{"num_hidden_layers": 14, "head_dim": 32, "hidden_act": "relu", "norm_place": "pre", "positions": "learned", "attn_scale": 0.177, "init_std_o": 0.00747, "optimizer": "soap_variant", "lr_mult_up": 0.961, "max_seq_len": 256, "train_tokens": 254900000}
Each number is 500 + 40 x the weight over the matrix's rms, rounded and kept within 0 to 999. Layers, rows and columns count from 0. Numbers have three digits each.

# up: layer 2 MLP up, 640x160, rms 0.23, rows 27-69, columns 0-159
# down: layer 2 MLP down (transposed), 640x160, rms 0.221, rows 27-68, columns 0-159
up27:442463503523481520574468453557508503502497551483428519480515460491501450464477471458482569508519512535515456474506564511424467435519488493534582503543607498452639517494490429494491459514493499428530544459469525482504498451500466447463470479449544498544544460505500490469486520600515516528538457444507524532488492520475454505437501506457500519576449492617443461551530484456512522447452548489560514489448447457499513525562531559494481503482465444569513540530517544539506440513461512
down27:560538551516509497514480534417482540480545482617452429496512551420503549467456493490460506529534536481483526482413490475496463459498566544406458507419483470522411537508495554544522451458467537556450444489569517452472520587480539494520556520458418530529476534458465493468468522462496490428454506464482509569456479484474546503572524503468522513445522475467595533465482520568496504473563454503471561573558538525438468517572489462543483455531485518476404446496533484434477519469501487
up28:547478527508611422460528595535515508607429444526541529561532477485445533500493490484455490483440441469496455531416461558477481455488516497490558496474560417524480566532453494431487509440487470472485549458499495506550457505475486503563475553574460450553434492418546436503499488523518517502538519541493479496423477534495485446479533552496501496490442532502566585514452509490572529460533476508519513437553487520481478419539531446481450556517477472525476499534493460576523491513504547
down28:513416463502532406412554536541510510475499555516496548513481597501510444513507458498502485435431529456558502499482418491493503597424539550534566444464482489513502507571529493399503558437430508463507522454492544506482547521468514557494500594510495499434408526422571513497525555507520518555500527550504566515522495505507471500494495461500535498486544429593541574531498505449564521468529529516447465461587497477496527390456543444531468542553537534478459539422537499551556572489478517
up29:537432535499611457542509463476552480483491542464504496499482413499498522485550458442485447507516560503462475535497455464400474578465463497539470513508541526468540482506515465492488498500444514535493569560518609470428483521506398548459553523508535480415519508553546508512523451499518473495485521538528512481508447428479535532574504488526426481466564481434461531511422490542454512535520458534484447506442482442483510507458451559471504465502534530537505464533462483536484598521506486
down29:519462508457505496485463477473533567459566467471464480446571479534493540456577596533512597478499476486464599530523491540526465460422490499537482404497585431507514426510447519480470529476469522503520430405500527485500582515477503521601413519469573438494503613526497501434470528520480554584501527433473481447497430476517478467439514450529614530534471494566486512531493416441512495493490518465414546486546536537519527519437485428464568519508536386557571433481468527522504484494524513
up30:540529432549577492536498472549456553514541439556461512486525483469435528487521474518573509528510534456451499463472464475465528457521516463453530528496497480573468417484531510514523512557543502522492547544550572487457484445523441486505524467606510512477629480492474463509491422509478557559531569467555475515579447561433576509475467594518578430509484501454518471455423561519517515519434477551571574536604516519455476475403576529434482446465476552486429446454423532514490422530477465
down30:559470398367435543543552459521469422607511498507575480487524454561461511438419598524501465420576495483495488508544496489509475562483557517517526495495536511503491495441515510496528524494541561573501498491461548577508478554549453562495515495494455473449455484564493533492439566513416513414473534497475452573443452526425501468421493551486578497400477600521509516513500491539526466595513525531521571457521515443446466487475449521503565460542524515462438485491470558561392479571570488
up31:498483524517554428536518545561473529516463494493489550494440562417507557537615503462493555553502515515528441544480488467553484519523450507495512475518536514505458450563414517546479513501478520498500542500417602480461486560504509455427491486518545504491523425497422493538487496514516483474488510470508509549444481542423461497554411507509465493442528487459524455563516513500413482514509502485557543480427482556518449567465448506500497466446470523481553532531517513525570527488491529
down31:540581531477412488459550522475510494501520527546472578535518579518544581442572448480488521496434447488505601491532546457430423478462423520573515417559544512495452518538503529515503579566413444527492488507477487444498472479544402520546534531497493543553481435514473547517498449543502488489558433540466532523505451423479463498507492457505479491488437440486438488492489445503483547485517460541620542474512463500530540453455507541545506489560516533483502395584438437421533464486455498
up32:574584434539460418501502505546503460492483504518524524454496483521514500554564560526458483510502397498466487512416534532435501425538516487535472450522514500530593540471522459487526429503502484513448446481500484460483489481563520480500466544456496436518562456502538526442585548480460485558488575507540510507516547511452475532432587449544526511504519494456449465488485527562526510511520475481441521609553528425422487489553502498485447507479562449536589500502522540478462541526524462
down32:537486470508565558482481482527500550462532509422482441534511503445552487476467501475463519476497544480423543543495538534542507501471489516467507512452465562489479534505474480504518547561529493464489515500452505552512600575481508490515434451451485502447404481482496519538476457518523477489564437480536477633545523505555506490521488542512462542484500515476569458477470467502555514523510550524487477439492550503522524569498525604531522491492449479471432486513490406491521477459505546
up33:565578488477484461597416543486542467511517494486472438431466503565475566495529477489493485623592494514595490506480481531531518469463515471497498563505533482496511472481526477464560468531515571425448541558516480496462463460461482523449505467406477531537412486511562454509498406514516488584504621577544438522493502517494529525449445482537406507576542497499465514485493505539517520492480415479533526402476421547433486522490563495441434455470399464460491474436526532546503539528501452
down33:535461450486438515496546548509453463446486534437446486562498562453512434499482471552512540537452484489493463554465468527503495632463471497509533477518479556509381522511527465537466457512552587496486571422521453435491418546437499425497502464477454570554474494486521460480521478580451463428549508551459467543491480478528469467556495493492535513576427413472519545466496574420442538465521443452503501533481476504527500525467464533517425560438493450556445490550497469552525432545529466
up34:518499523584537483564445568500480538500513479457555495505459507578488526519552439546500499486539483529439457504415501563433512491486424469485509579531515556534568491492489461514484478505478468507527496466470521480458557516517477514545504508530502498500500556485492485589604466522540512521467483510496512471469482488421498472490419521478525509567473427516425492477492477485568482509547483524500470504489508450471478566511475541527484492455488421577538446534500460563531495429448469
down34:453504529523461462499510513501514473478478507451447541456530549525513514481517539472541452551532506444480479497478486516450542547488467484550458491494469534501474538447442472495539496478522497486561438500475517533473524537549583543531563515519502508532417543515458520516622481447485543501505464522478458473486488501542452498475475503495562516509511537486498502517539505499486560560539525483531463490529479548494525525487497470534440525461554483460500423521507497480511536432499494
up35:502443483544462456509473495456521491457508528486504490410469478488486501532507527584370519511523481500562546516556515496490477508478514519471507461514581555512519531438487519530566535573462466521496498506455433479489506485527477484511511482498522496486507511492525496429487490507538509565468493445541471475508476483538451449442530515564517479425520489480420476499517509488478520433519432538503428479514508478483507465534491470566512392600518589522491513529488411469558529481527482
down35:485519503513528502548512553495486492516477451425532484487500473541512568548494422540521489533483512566493581491462471507472521554546554546503481482504457554509467539502425536533581575496464585423538566492516476492491474505532565464510534523563437496498483491463465507498509445537492507475526464385463512493547537483425512456480499514511468481501476458553518509467536515470569470510507553499463551509495456476488486594445495538440485594504514494570517464386550571520517474526405496
up36:471525515548535559536600499567522492470509436493480514463493482499502550483506545567507522503488459490530495522521559432482460501511538530509513553558508511525528512492475527454481465459541563486495538515501523493493423519496544502544444462440478545450485491476587471524539495565424520487498483553556573553503454543473448496507516463463476559489465461432506466519467487444549432496503507449481441514472429581543583538470494480528454408522546541426549534600490468513457473504446489
down36:477508454448501531472452468471550529522450552491544474512466557550486538487568550474513502529478548499458494468534468527552483563517513461507443421485497479482469478534510452536522553501519495543544526469502498521586511496532490497483498486459556482583504497442459548502521488501515538558485489444507404488521562508504531518475429548501450516511514590528470488459505464486420505519541527537513510459522566486508477462533454519481504532556501493509498462458486487441500527488488515
up37:447454511442494549547533502516557499453468546480468512512490462440506514509574551453542446488529483554456489475474579473485540493611448476494485447457549501487542471502438478503462497505534455504502548499487519492522455490482470512524510544509515545499503490518520512491505485490473565484461539576444555480542536475458482526544468488491478485566512460488429447481488489518506453533417465497499456516517480451531527515499555496542539437520536518451440523489482517584531470556468508
down37:443477503500474546498497496495574502428515506493491496524497464488424496510526474539487462494540534496473537461464510483512513544474500539511502498547436514516521467525578518488435500473507553511589548474520566461496438455497511518475471452479531459517492496506510468557454489496543483502533494500456531450515451489533466513516515480480462553445421582456496539435466465495482516477479460461519515511504511555586494503507558453547555461473456509432469491489534552509478490466475491
up38:554441503518545459438437510540507494475481464526473495553460448494516512456553537412437527515475534523447456514393509534612564438432423519470519520543562558565496512556494503635537523484586536575514532519440454567493393490444542502570528490525488570477512540494506581552489574454503505501490522592430464487491452426527521425446502498541541564576477519515460520419534559444554466536514464529441506547566426469471418477449524431504505497445561420449467474488459541484536538458538539
down38:534508505512494522485579583426510442552488489505481498473485527472459539430507558535562444556445474496570475567501484536518501528541411510554457483565467502537445463501444415528480502543422550546533433547565469452440396543447604537480499516468494572587467495517434544543431467545448437453531433524468538535521420520479585434520532431477436500492440474528518541504431506495427552478496479511551483558464469494517434509520535530532487434526519496504366492457450498427514422532477568
up39:463454563488524517469443548464548523475493477503480424496573465484598550479454513492454446482421522456433501547482467529534480512508548441509584495508555452467548467528417544511528494479486463545496464518537524447512597490461496482496526475524500618544509522431604437488446514510545469462548462495425539476528495568434471500493464478517516472487493528489521436482522498526496483504527517499446525450574512469447558556479497498538485531492509478507514532479474458505472485473486467
down39:509547514507513518470404529523498465482511524541436387474551432467526440523497501436559495536431500508424557485465470506540467465529506475503530504533511460469531447452457549506556447560471483532479453437524494490458524532491554522482496488540494509534479533501509469555463528579561485484587545546453503504544567515511542488565485442556485526486518493501507484507515517453601538477444498479506497559524586448546569503446543471534513493491514477483513568495512580463514460475448449
up40:493485571459490503519436485572511541555486459540458483576471558511469522451469446511444557543418438510451448494486534512488544479483521479504532538492564543454546565481457617458498534443452490452467528531486515517524402446489432544510557510495547398518497519493533519509529485481468434567507550433489414447424506478543529506472483559512518478465510453515433486457470495484524515535487463520495502456448473405514528478443502520515531512493532509505459482460508587465598510583551512
down40:506529537467542562511517591490416493513515552511486515536530501521456538496546532501463542486532593545458554434503499471539488495433564424515501506519499478511512469480574472546499568546456544525507410527540458532501517493494523502547506555403564476559478514450508523453494511493520362538493539449487552492515500501462485514485462538493503506439552504540490536515478468458513513419512493420530543461527510489601489528425517518459424484527445476513480489437554470423538495529473541
up41:531440460476462484604478478480457504558564575529481471505509481516432469582437515490504469511496514503492490521502513629494457441542504548504566498507489539476619528491534458537504507501497522522464496449458546487553486488557519432503447519530528494537531572445455485512479511488521501545555548513546558481439486538498450473492490488476503455458439532480494419513566549545510501460569494621520508516460492564475532433492388480510523515450564527419441511565494564490477473488502532
down41:498553542497518597520519500522477549496467524446495507568518542454476509463530396498476535530507491543477555481449513478414530538485473464490542566443493543460468521525494407529507526504561453444452481494506496485479467517543571558474473428479474603469473436562491518535549441552443546470519492546437499526528540487532473425479490574494493493457540536558592503463491474497515569451502541495530529518546538495453414577505500514532478446520418473505480450481533512561522423482518544
up42:482508491556598500490470519520459470534456473547509533479485471517497511446472519479522507473517526521497462545462478499510531543530466591476528463516486561490510525506511488494432529491542455498550449564417511524533535446523458446513544485488557499477492480503539536484508573416491482521445434483479495434509513454517504518481488508473462455530455537531506522452513477542496464507486515427474470551473551455488535507447512479532503523516451517544527522460489535438567536478500456
down42:545533481488468484458534494476491487524529523498477525480528505472508444525437520487505499466548510579460560505485506515493542507462545431511537481484488482480527481529525498483483491488518583510433457494577538487529477428558461532582585544425468468497509467497467497501533568471489538544539457520417514441482527533504456480509448495472517483518532537485521533547497513530519470504500486461482566497482526531535460518530422457496421463565533443494458505550507486454479537506458597
up43:485529502541521526549494472513440530542499473466501507444483471502453496506564563489557426495460517508479475475452487563498511529473512459584472510448561438460571454470479513499387520489449435562588471515549504545492445564518484531490581513610522455494482444509553544474520482536512536581487486536528473493496474534531463512529531423458525546519512469463510489461417500598515516525485546497477462501416504472602560385515499465548464527506519478504453515507519519503594466502447442
down43:466458607475509437455490532518545508543568524472469540466504484501507559505544569456583403508520471511555520534474505473476467533476570492510490592575458518487503511515495429493499516532507489439465493465529584464529413437530518491517480413548622522485488478470476540511577478570529472500530456497558492435500499555510492444541496491511503502567585449572467524378466478474440438510502535482516475536426512512483443522538585564519515519473475498507566429485513526508517458554491519
up44:445475517453537477478438517578508543510580519549506449477512446502484476556497531434501534438499515503535468542543469477536501468530487534506534538475470527548488568446530492539472544502519506525472518515508475462444505479588557519457554574498423528474505502531507497503493512428530506505509535506466433528484462460537463499497421478497489484490509525479461524466476513571420474467523458523510506579440512455506497490491493471590499457486414486548570519528516534526479543569436500
down44:560591497514494485478456541483501596511567453543500466507437513386528505498523550510556520530528565501462484466520527486521482548486516531511559559514542544563493533465507503495597482514431549513494494464453486523540543467453497494472398533471431497540509477526561553433467508506512550531530425534576572520461493459490526521507471498428542446566490509447639483468460521495508557494488563507483542516460462470372565496592490514502489493511466504488419470437569583564499501527512500
up45:505438458496493453491470505525501511519508395466445426527507511408460530518490473544475512461492660559520479485490500459495517601456507415516513535461473478518462556556425474553523495495560447523555512535524504499454426448586451466555573514536444481454520519467537518532503425587543465535468514584598491515511533485483519470508479463455425444529526485473465531517495590536495493404486479514563482526544462521451517541479579542433526465489463480461442454523534482467503503517487509
down45:529518443538504441504527564516499440497493610518420484461523561514454527465519484461540495562466470480437446480489509480481519458504533484449535582464511501509492487428498514479502492531449538498468489443548477530577422450515516478459468480549537509540520498524496501535469566515525496436505553436507531536442458516479459478539582462536526512463474593518429477470529515522568500483479440507514490574505496533595507487529534511510507494525525556546433544528520563496494607478501441
up46:484508506503512521508442483552552523489553517474561479476442465476452523519513554427502460449422568602436496478483515560466493486501507477580586550476481486485531519451549467526470485474441552454446537478511476500447522418490509488427548479550462479522561524506513521531573509570465496528466531461501506487514499496442448521491542498470522499500495513482561512485471522438513512553507455490512533400478499515488473551484516526501490451484518477522519519535584551560475535462518460
down46:454454481451456498477441501552477498525513495516510496562526548487484540489583481447507471496451577505464500489467551455414483457489511536510490509577441493506461464480532506440506475515454531479494453550513566476584539488475507572511441486484543492579522487560466530531466468444494460555585499491541535487440486529512486526482528538499515504484475513483451431585444450400447475488462589506518463543491478489479561550503546473534478491491531464482426445497462497508508471505501500
up47:527461477478501451532460461443458471504524546528534415466518516461510449460550520448556497589511527480460468537518463500441534475490445454577503468485474456529502410497514513481522539519504472519544542526506456493445490447480464564431481435545562535525512530516495499425501477464497520522488501542462550526532569503475528485495410489512475496514522481483466445561538574553420504578443468501521539506588515477540565519474515502519540505449499534562481534497509523489515496574543478
down47:569473560471496471448471537418545571511502475491460489582578489431498514432481501555508506593422565463444458565496535503525477478397518524560545498524496463473427472514518402481434500445420473528606469529582455496478539513451540524487510523466588461457469514403454517459494436532469542451523533557474513483554497544513448507560518490470444518488481475578452459573420487426475443481525500484527484576485441510490446492497494452470520483498524436577512445467434465506550455561581560
up48:506514541502494436547488513505584527391510546501471459590532530445485485473460487453490431490487443578522565500424510484476475464478491579535570553544492466518507455472473529509448423518466510462524542510456479475464411535538490495466500444457509508461530557449545517492467488494517462517518507484539545472500481527424529506418473501461559531526473459465599536458464526485482608461516500550511527521568500511433499490452473567431512473425522474531487490447501495510446522519471481
down48:537466511489530597543501503540478523506504558512504490473496541482504501531465483521496524499397522493499463465517510528493541504492471446537448481494497584491521590484544535526530497513534508559482469464523496420492510500491553499514516579472440480473497467519443569483528510472473521482568460455491456520543499476528485502557514500480512479479543504545476514511515512488505455438462504504522491442464531514509504440497468506527474491475494449556478538444484505421484437463566530
up49:512521535522510519457490538544491564490475530457439429488502532532456504467525484546526535496455532508455450495508514489476459558505466520530487489468542485568554468480469434458565490444543509513529502592509553419476482474467512514459453484531533541401454484553513474603482433511502415554449530512485505520486545521481542582478496481570525501518526499503478552518533530470463537543466503519459484567549523456507505475475494528422522430497482515516459516528544493496523465500468541
down49:533540505471503547546524491565502576478499447472479446514491536483507509451524556562530489520524475544487495510523506515477472524544482497567533489541456497494533447520494506511444494499491508459510492562422449500519527432430503545487410506529532426473486534472500446541454479477537470525531522438369469452496536501512551478501482520508514561484487487551543462490489516474493539524519522492522516525508518521521506519545448524535578514523492524471445512578497510435545487526591464
up50:572438491488537516495519468495503581448522474467486543492564526507482445489487523460466495539507422519515522506461481485514477536498513536458492505529500465464464495545478526470488539546501485542550549500422539522534477489492459493480535476483460599451538507532558475509483455516495465523497559491481509537514507524464548429492521562483616519560426527377495458467451525477472477489468541484553425454465554536513536495438489561448432429449498508478481447502377496558489465530465437
down50:534469496458494511505492475476490574515529478575535582496545497548472454533472441542491573453493429454519548452485447566581568537483529507473476532513467495412482510432546461512532494588548587565528528487490538486522545534509511459514492534420425508436546475479564474468472520506456400506504511479516522498513497517545470524602517485496501528533486502526514565548464415456480537458534507470513542529520560502538445494484491504491524493506387511470500506547441513473470451524469452
up51:518516516459541495497501506535467534547490476474494474602441445524485484571496483465503446483519489509577529461421494489505445521486470453493523532459475596527524520444478429561510493533517484456543507519430556500579482455416474494481460523540499507533531458433521523531501522536490525557506513377487488476500527505537505482499469503523537472490406495536479510436554493571497567527483507527523492503470495425398570539543544502475454529540530532525490562471472463535518575528464474
down51:541486513435476488466515499487527534474522542511511519445505546529488511477490496499569480497465506471494479508537489495520490502494488507501463484466526504448506505545454496448463463449496479508524480510463462468440509483541538533516505486439496395431496502514522438495517561449534456471548479502514505600503510490513516496457478478472446566476567538504542494542475460501540453463514497486457509453524495532555516496513512445445569491511449467467531482541416505482535544451483466
up52:509502482568577553514495513487516515465436462585510531536488471493519470519515539526533492484516545482487551489457481441505440501429513531581544468483492495519508426498601527514461417423458552488459557535495513477363520518454454457516553567517392468518541525475517457483491449555540475480432468588495588523534483531532474538499543459499480570504348447536598461435501497512539515477463482393472504502451480460456488520545466523482459516489487462507590430575482502458481513533495463
down52:519486492461458480456505464503505448561494509492544464512466512507475472474471486470478458570516439474520472518496441559505554518525470474421504560483496448437524505498451484505556610556527527503502492495431499481585498430472506496479496493504593485476458491508519494502491472462566527460572558420527433553468500519502456495439485469584455529500614561495472511554528462507507502496535448506560472444543532544500513489521515450523522498513498547527468521423502514481476465492523490
up53:478480501463458484552612501498486429456461533535520460486437460484525473492540489453427471502471541411543453548489472505539527486484572474466490503516502491588567452550509539507406550466516514534509534544416456536514599496485460500529515472472497442536482520498560486478531443496586499524525434457544443526508566503477510516458480610507467475543450455498484474438457539541510412539536570522561474563460532529463564487514496454461474542566466466458422528494504421488487505470471543
down53:500554459374494541580526474472488408508481561550452498540483538456491464526494497522542526519511461532525500500565566540478539551463537379532553476572510488483539485524537448511472529501491554509556498478462416522537552568549529480566429474511439480530516542528533493468530458445493556450492487489483501558463518477478480524482517580499487525470461460444490455518453547471519527527521500530548536497485528471481519473467489462502481475499513482525453480555510466508527475537475453
up54:546450553556465464500504530482494426513484495512507508494514443498428540594461486529502439568509483525521490541472537430542489439447502465414491611490484466567533536509481463562463451484509483514509426516569586508477517478589552466517492493511428503441450499457480529556479516450491446517547555513539461496507582562505526431498531515570523419495468462497469499446478500556510513505526461495531497512477507539464523535445446482476487473476473488517536573459469492526589510525477534
down54:543481469506464502478496540419505519478519508509466489505512460545486454506497504550411498444463454551448497534507439447502472513576463572506548502438517470464568513388469543581557460552425488500491511548513507530483508492566528447464494446436512537535530462494510506456529504524535424440508462503533480506469548493534519519503519504420465524549430501518492484564592441440467468527517518523559578564474537504496457449476509432500516468505548479509527521513525517459507551497451528
up55:497553491499506465492503410564499494458467498497550545518431499477424522475566469462452436511511504569475506506489537532515469483426546470549436491491550477602466547483460472566510469569519517617528562560432486476486469497477556546453516564419550469586485518493526523476484463532471481390491512547396476509509501503555516527503525511480534522531538431496492500518527466472580484501530437562497466462507495454484566490497454483540490481469553517453535497554482445536475541521458512
down55:516458576492477549540510543476454462520485510555487588478464446466536479461514499556527617492527495502546460482487529538548511484517440569438529576456496543443470500465561526526548500464468471470454456502541491438546491491563471459536506482506396492450464456536490470471528513484535425493501392426511514484484464488519479523532493470461517506534540540537611494456503513512427526510488521457502508582546531476486502549542496507557522501549447545494509604434551424483486426503551487
up56:525516531384505504601485537497501559492566516439486587513460447419575491498457459469507481432577580512510490539448438578532508432476540511536431467531476446534495495442470487468519528449497492529492498521442502510414540493482498447525512580516508472442493525558530569550468460514548488574535544581519487456538477518460526539448519464568473558509483606498519515491505553528544530528486431511491504437525534506495488535515579445393500517495501521474488481521491476428517518465469502
down56:510495486451452503487503476486544513483516473470575434464423496453474471481529443491474530531529494534405482510578480534476510436486503475446492500500516538499473559422471477505465452441520480485513394570510557480562453497531546467558545492496567474552470454504469559564408518545490430523479532477526420497452509519526436514481504448496491513516497512496479545404445454485523514467546459477450494488546465586517530514502548488593524480494452504475499531523546499394520468501505564
up57:533438527403563434453476532497517490512492498411489516459600472574502536485460463487432511468479563502549591552513515498499485502516484471480455501466571479469449519518432544493498476507547494416478512545518471410482579488499517492468564493444541537512493469559529493541505539469553492470520532503484533580482496530449483521492491553545510461497498519473485430497508456560500554476418488437497523442529425558496494488460475490471471517482439476437524489510521376610640500480479455
down57:553428465455551425544483482495515518499531423498520574537445514476514522434540494576547506465549575567471504478470560518464526469510470481544513487526434501502471534512538530527563457453530545549529548546448514411450424504514507486510481489555544461494504513474474482511483472494490457458504433477517532473517501532496543561540571435512488467502477533470474539465503503467497511501557496490411540471573459458495448506540469588496524509444476478490538526499532512513481484515496550
up58:569547522465510407470462517584430555518501523555484479479533482429380535531484469446557555515540576471433545554432451595456475479477511446544505507567451451515486472536537543519499521488588464522442553411510450510428573454503489435480526505497570473449527500538479434465482456472540487540525514486498497418469534485492520485546488522492484491493534557578468461589480512563544478524508502496545529494499524536535470481504550476512526473516496464470486486461450574481441497435490503
down58:432457484481526570553552468543484487459528457551450523486553510457468488509443516431457450513470481516521557441464521603496459447546488440506554518467361523522353507432415607524494504481495493434562521498502449423486582545541521511537614562520557530472526490422491521453527470492550450588508523505465499470485451578486497532540443482546603501403551484518523589424444464526488476511512438489463474472446503468498515445482505472568537526536451410478531541523564457473598485379500507
up59:552527533560537511523507452412419522505490519428551578494500506501509543535554470617524485488511476468492518479512604523581541447531440487468531527455459568507510461524516591432455488481516484484474428534479494470493407473489500458539489508482516452456506482509543454450526510521468451571529489552509497507458515587488579503522521514517486510473455497465517494487461564475539541459510486549474498521492526472541513518483474459439498460496500477521542479549442467527588562476505468
down59:526548549506478489537548464501512563451558581490568503472545484556459470475571527511470468531513504473518546446531600515549452456418503506547552550562507480544511521565520517429566463480451517536499504510507530486474522420498487553508507490519496498516571490425551469569475446417487494466549494444492509552438505480439542521471474511487508498502444553439459465503540552467491499548473503477480477514540515597512566521451478502463449557513583445520529616541430474409481519496470590
up60:489551454522497506534508498490453492489395426438480487450512522487523527512459553468509492555568505517506516481540511514521485506505486523495459484493502502509617544479530505536475488527491526528458610501513531498493477422491463496494524504547492500506466509438429429495465520532527485542469501498464458413561506495523551504530527469535514534531503504431492480456510482459502456489529469470543455562566503428579487549507507497492457509464484483480460507505558484530509532480399543
down60:477517536523486496510494505540424484601495485451518596540504515466554468517508447508485478528461527561416480529515516515522490504549461524549559538580508443501449438518582494479484531444463454459556566513526449538520499444487509520464484483448480533504463430520493527505557478474540484485542480516497511532533574512474493547515493596528498507433554551515543475597496538461552515497512564497477456475508523470496443507514477440508529514470437498547524508472486464482434577543495481
up61:446420435411447458459495495523509545495518498500511485553527471501430440530449588433450530584481513502574407528485591473550417485530446520488537490428520517519494465539516523506497516443579488483450513547525483505499520450545463587507486485517498492449495556500514465503528498445564453545522464548573615519522555496481484518509467545560521509504480523524451529521499558552479554488462540527524524486533439418486511509511483543485491536508520490542489473616490460535443525440532450
down61:514504475503519565476515464463445389597450442538464543534505510491500490529513499488522527534494496465537475438565448487447492511499456551468498443558500527507517492515522513609498464519499470484511458468481497516534450489497543500485522464508531470532535441540473477439555544557489560519485552507478501499540511537486440529495492402597554558468568423429514507494471508489474505506562446515483553526524508514414410509466554482410466411470552486520535551462499571433510518495532491
up62:511412529522497451542490475523543462516454476506506523488524491450587529530528532542526544439502511509499481480486558535471477543501477508528436519466485523536549491562485485497503470493519534468540532557504528503504480541482516514553547468472478528483484521512515564460497517498501492518520510525465466546487517596507506541530503548527547569529484482548482478493493477569547517547478489474521416473470512475574509509500431492506536500525520509534479546523462504468523469496544487
down62:475445443418472514485474480514544524472523442521480481472530485447472430496505516470516432467511518462471561486464456481533518527504494506521425487510485498484455549469475516506508495493557486496479563490501516517435444535518484523517509487490515470415552530447543501480491491497469474455503502545470481554537452472491495479473469431471502457476460489469501496450479499521447465550546489520468537551491466527481492473469483498521503550546487486491525539504539501528458519534457536
up63:530501484527451448455449497414487574503518500565600465463537519449462498522503557479540544461474476458461498554474445542423490456531563502554429481517518514498558488600562505414521460582575493505432491503470493525566413486500470478548549509514458480466492546457532477477502564488522505522489469488542485483421510558428526511488575491439447518567494537402424466487506561526441400490430482441584463510541621431477559530507486555545443513495527504461516539580498491443435488541550543
down63:541489467488490481390521552487487479444561484471363562449519385549520657488593472562495523465529580564525531432489439473510473429489472491469456454551551518517511502516527449472530561462453571493492544507612474557520510497546498446457536447516575512484505508523408546488465503550550512454518451449485480545559528471529451515496420510478469560481515525517439494492498466458496525568422474487503488491453486585596540606487509512524445413438508486525489517563602496469516397491432514
up64:495538503519530455522536440526478551537495534537498536522484489493561480540505478532511496545464501493544456507457490537492533477455485454499493453532480524451555489449457510542405519467553535490500512454555527514573429510454494481503517489516523485499527531461511485521483497505470489520426518489502544548475539450467494399484469537491526495443550486515526515478497522522552519493505525511467542500490499529497556512451491544544514466460485483477485546480488512545470505491528506
down64:517521489493457519470550488455478550488468423523519508507495477518513414517542425484481532539499538468515501456465508530510445536589537553481486442551542521489499409513439478532486502500543500403468470527443512489503510563530527523475483471563531482552527499509528521500509519527485482500457482469528526523470489514472516456457503459527458452496544503529487538499457489475480482502525486555460486545524392475516488547487529482539493533464443471500493456507473475500503514557454527
up65:523429501525486455470489521539569520454482495502510457458526567501417554541503545524539431521510520511548556569523504487514457499535502510505521433472491456578496437566542567496512419427502540518549555493599504521412521458462513508521559466505487489455502501411464490541465462452468477490480538526554445524527425501471433498521547498559532540576437493464473537515451582544515513467518543438456439504460482537580482500490493518519526463535488429476499538492484500532481467477482518
down65:494518509488468463502461461416575501505486427455513518496504586617435438533456467513504488497543516450536547498625431531483504465521567534520513431477408534463487581508540558412514525483478517493447493483534498555503487443531514537505461495463625471501457502434512505606461512473524470485497443539491491482520456457457467467637514533435493473501417440541562513521489538511510571562528476502566547490508494529514455515535480442507580502515475495485510465502480459476486418546504521
up66:478492525495614459410483591421508588443453477492516544561509532488424472474497547476571463551488489496517506586503547514522495462514414494558459508432509410594494414570505502439449540550518547496475473442434516532469547453461436468512462514484445460435500469459464506473500437496537531488504526588595505507508505488527470582545499497517500533525536549431503442456496430548532487538442559461463507463502511497527520552526502513520519557492448534494539454499516510518473478464501439
down66:505486556429519495563536445514499452471467433456474405488470558447537514465476495467421466545475486493516476437474515533531535562494518586445521512473568489412554553478491553497534452486490424549490448514500494496568494502573505523499529513496586513491526485518600518460628489515497451511473495553494487560477473548507543492469497557453502485445477522489560540510584536516537488460538484561458568540470492534456405478575509540460566470472471473538486468541455521494509461445485535
up67:505508603451497510472532506473488429557467549484499467517551516478489515485475535503552470564463426527544543502509495522556546507546475495542552532433494509476480500454494497478516570479498550459507418513540548445483454478534513448518481529464542468427500520430482502516505509575522548497435488494484515511444527502497411487534488502498492503538451517473418442445531485548511518425565499491487465542457641418492495587493508438485508488560556490531522510520573550513448506494548435
down67:464512424556454508513501481551510487423584493535506484509502468557505521526457538507500502455506492470465472502498473538444532546528460494504549453514481484557478567528517477531527506549496488551497512473475427474499517491474459482526455444486446561493512464448516462406548467498503478504556595531498527556561498520503558480480435533468501515416532488504568516559522466547443497485525528487484469479537426531498509533559479516483492533468485435432465519528469481485520493473470555
up68:387479593548487463532484556509564564453414566501490568571482494573492604455519457547455536458545484467475477487455553514476512433450522472547519516528538483526532468512539466483449466447497419471520448504515524442567453536529537440396521397524527468498473459483512500528561458437507505496456503460470492452486453472498526537517481434492489535488502525525490536464552544425526409467559578426527464394501585502510489589591555541469486470492410511449631610542538549504464527512492455
down68:494470519505511497473589538531457471458526515497457497593614396569514510502525489501550492424494593603525476532535471442523567535507457499498508479542543508476517513534485463520400490492495515563532551486495519586538548490527475552452505447505400446446435565507454438410497494502464498515553442492493477573532609478501566542448365512551496539487455508489481501485478537571490588541475501470527510490523549530420565463534471488469423513526499473512487440398506407549502571478427473
up69:492474560511540477509543536635444482560499486448535461526524550539517487527491478578417442512458491499433542553514507497497430483464515635541506515502580481502552479519439497403449525487543529486485536538550456582527506545480464515500500502394516528481502447485490471514491485564526524480474478532496508560495510483518476494488474447534550456482538514459507497502504539515469461452486481572504482550556483477461537487433564437516472514456500524517508466472470455470475513470505486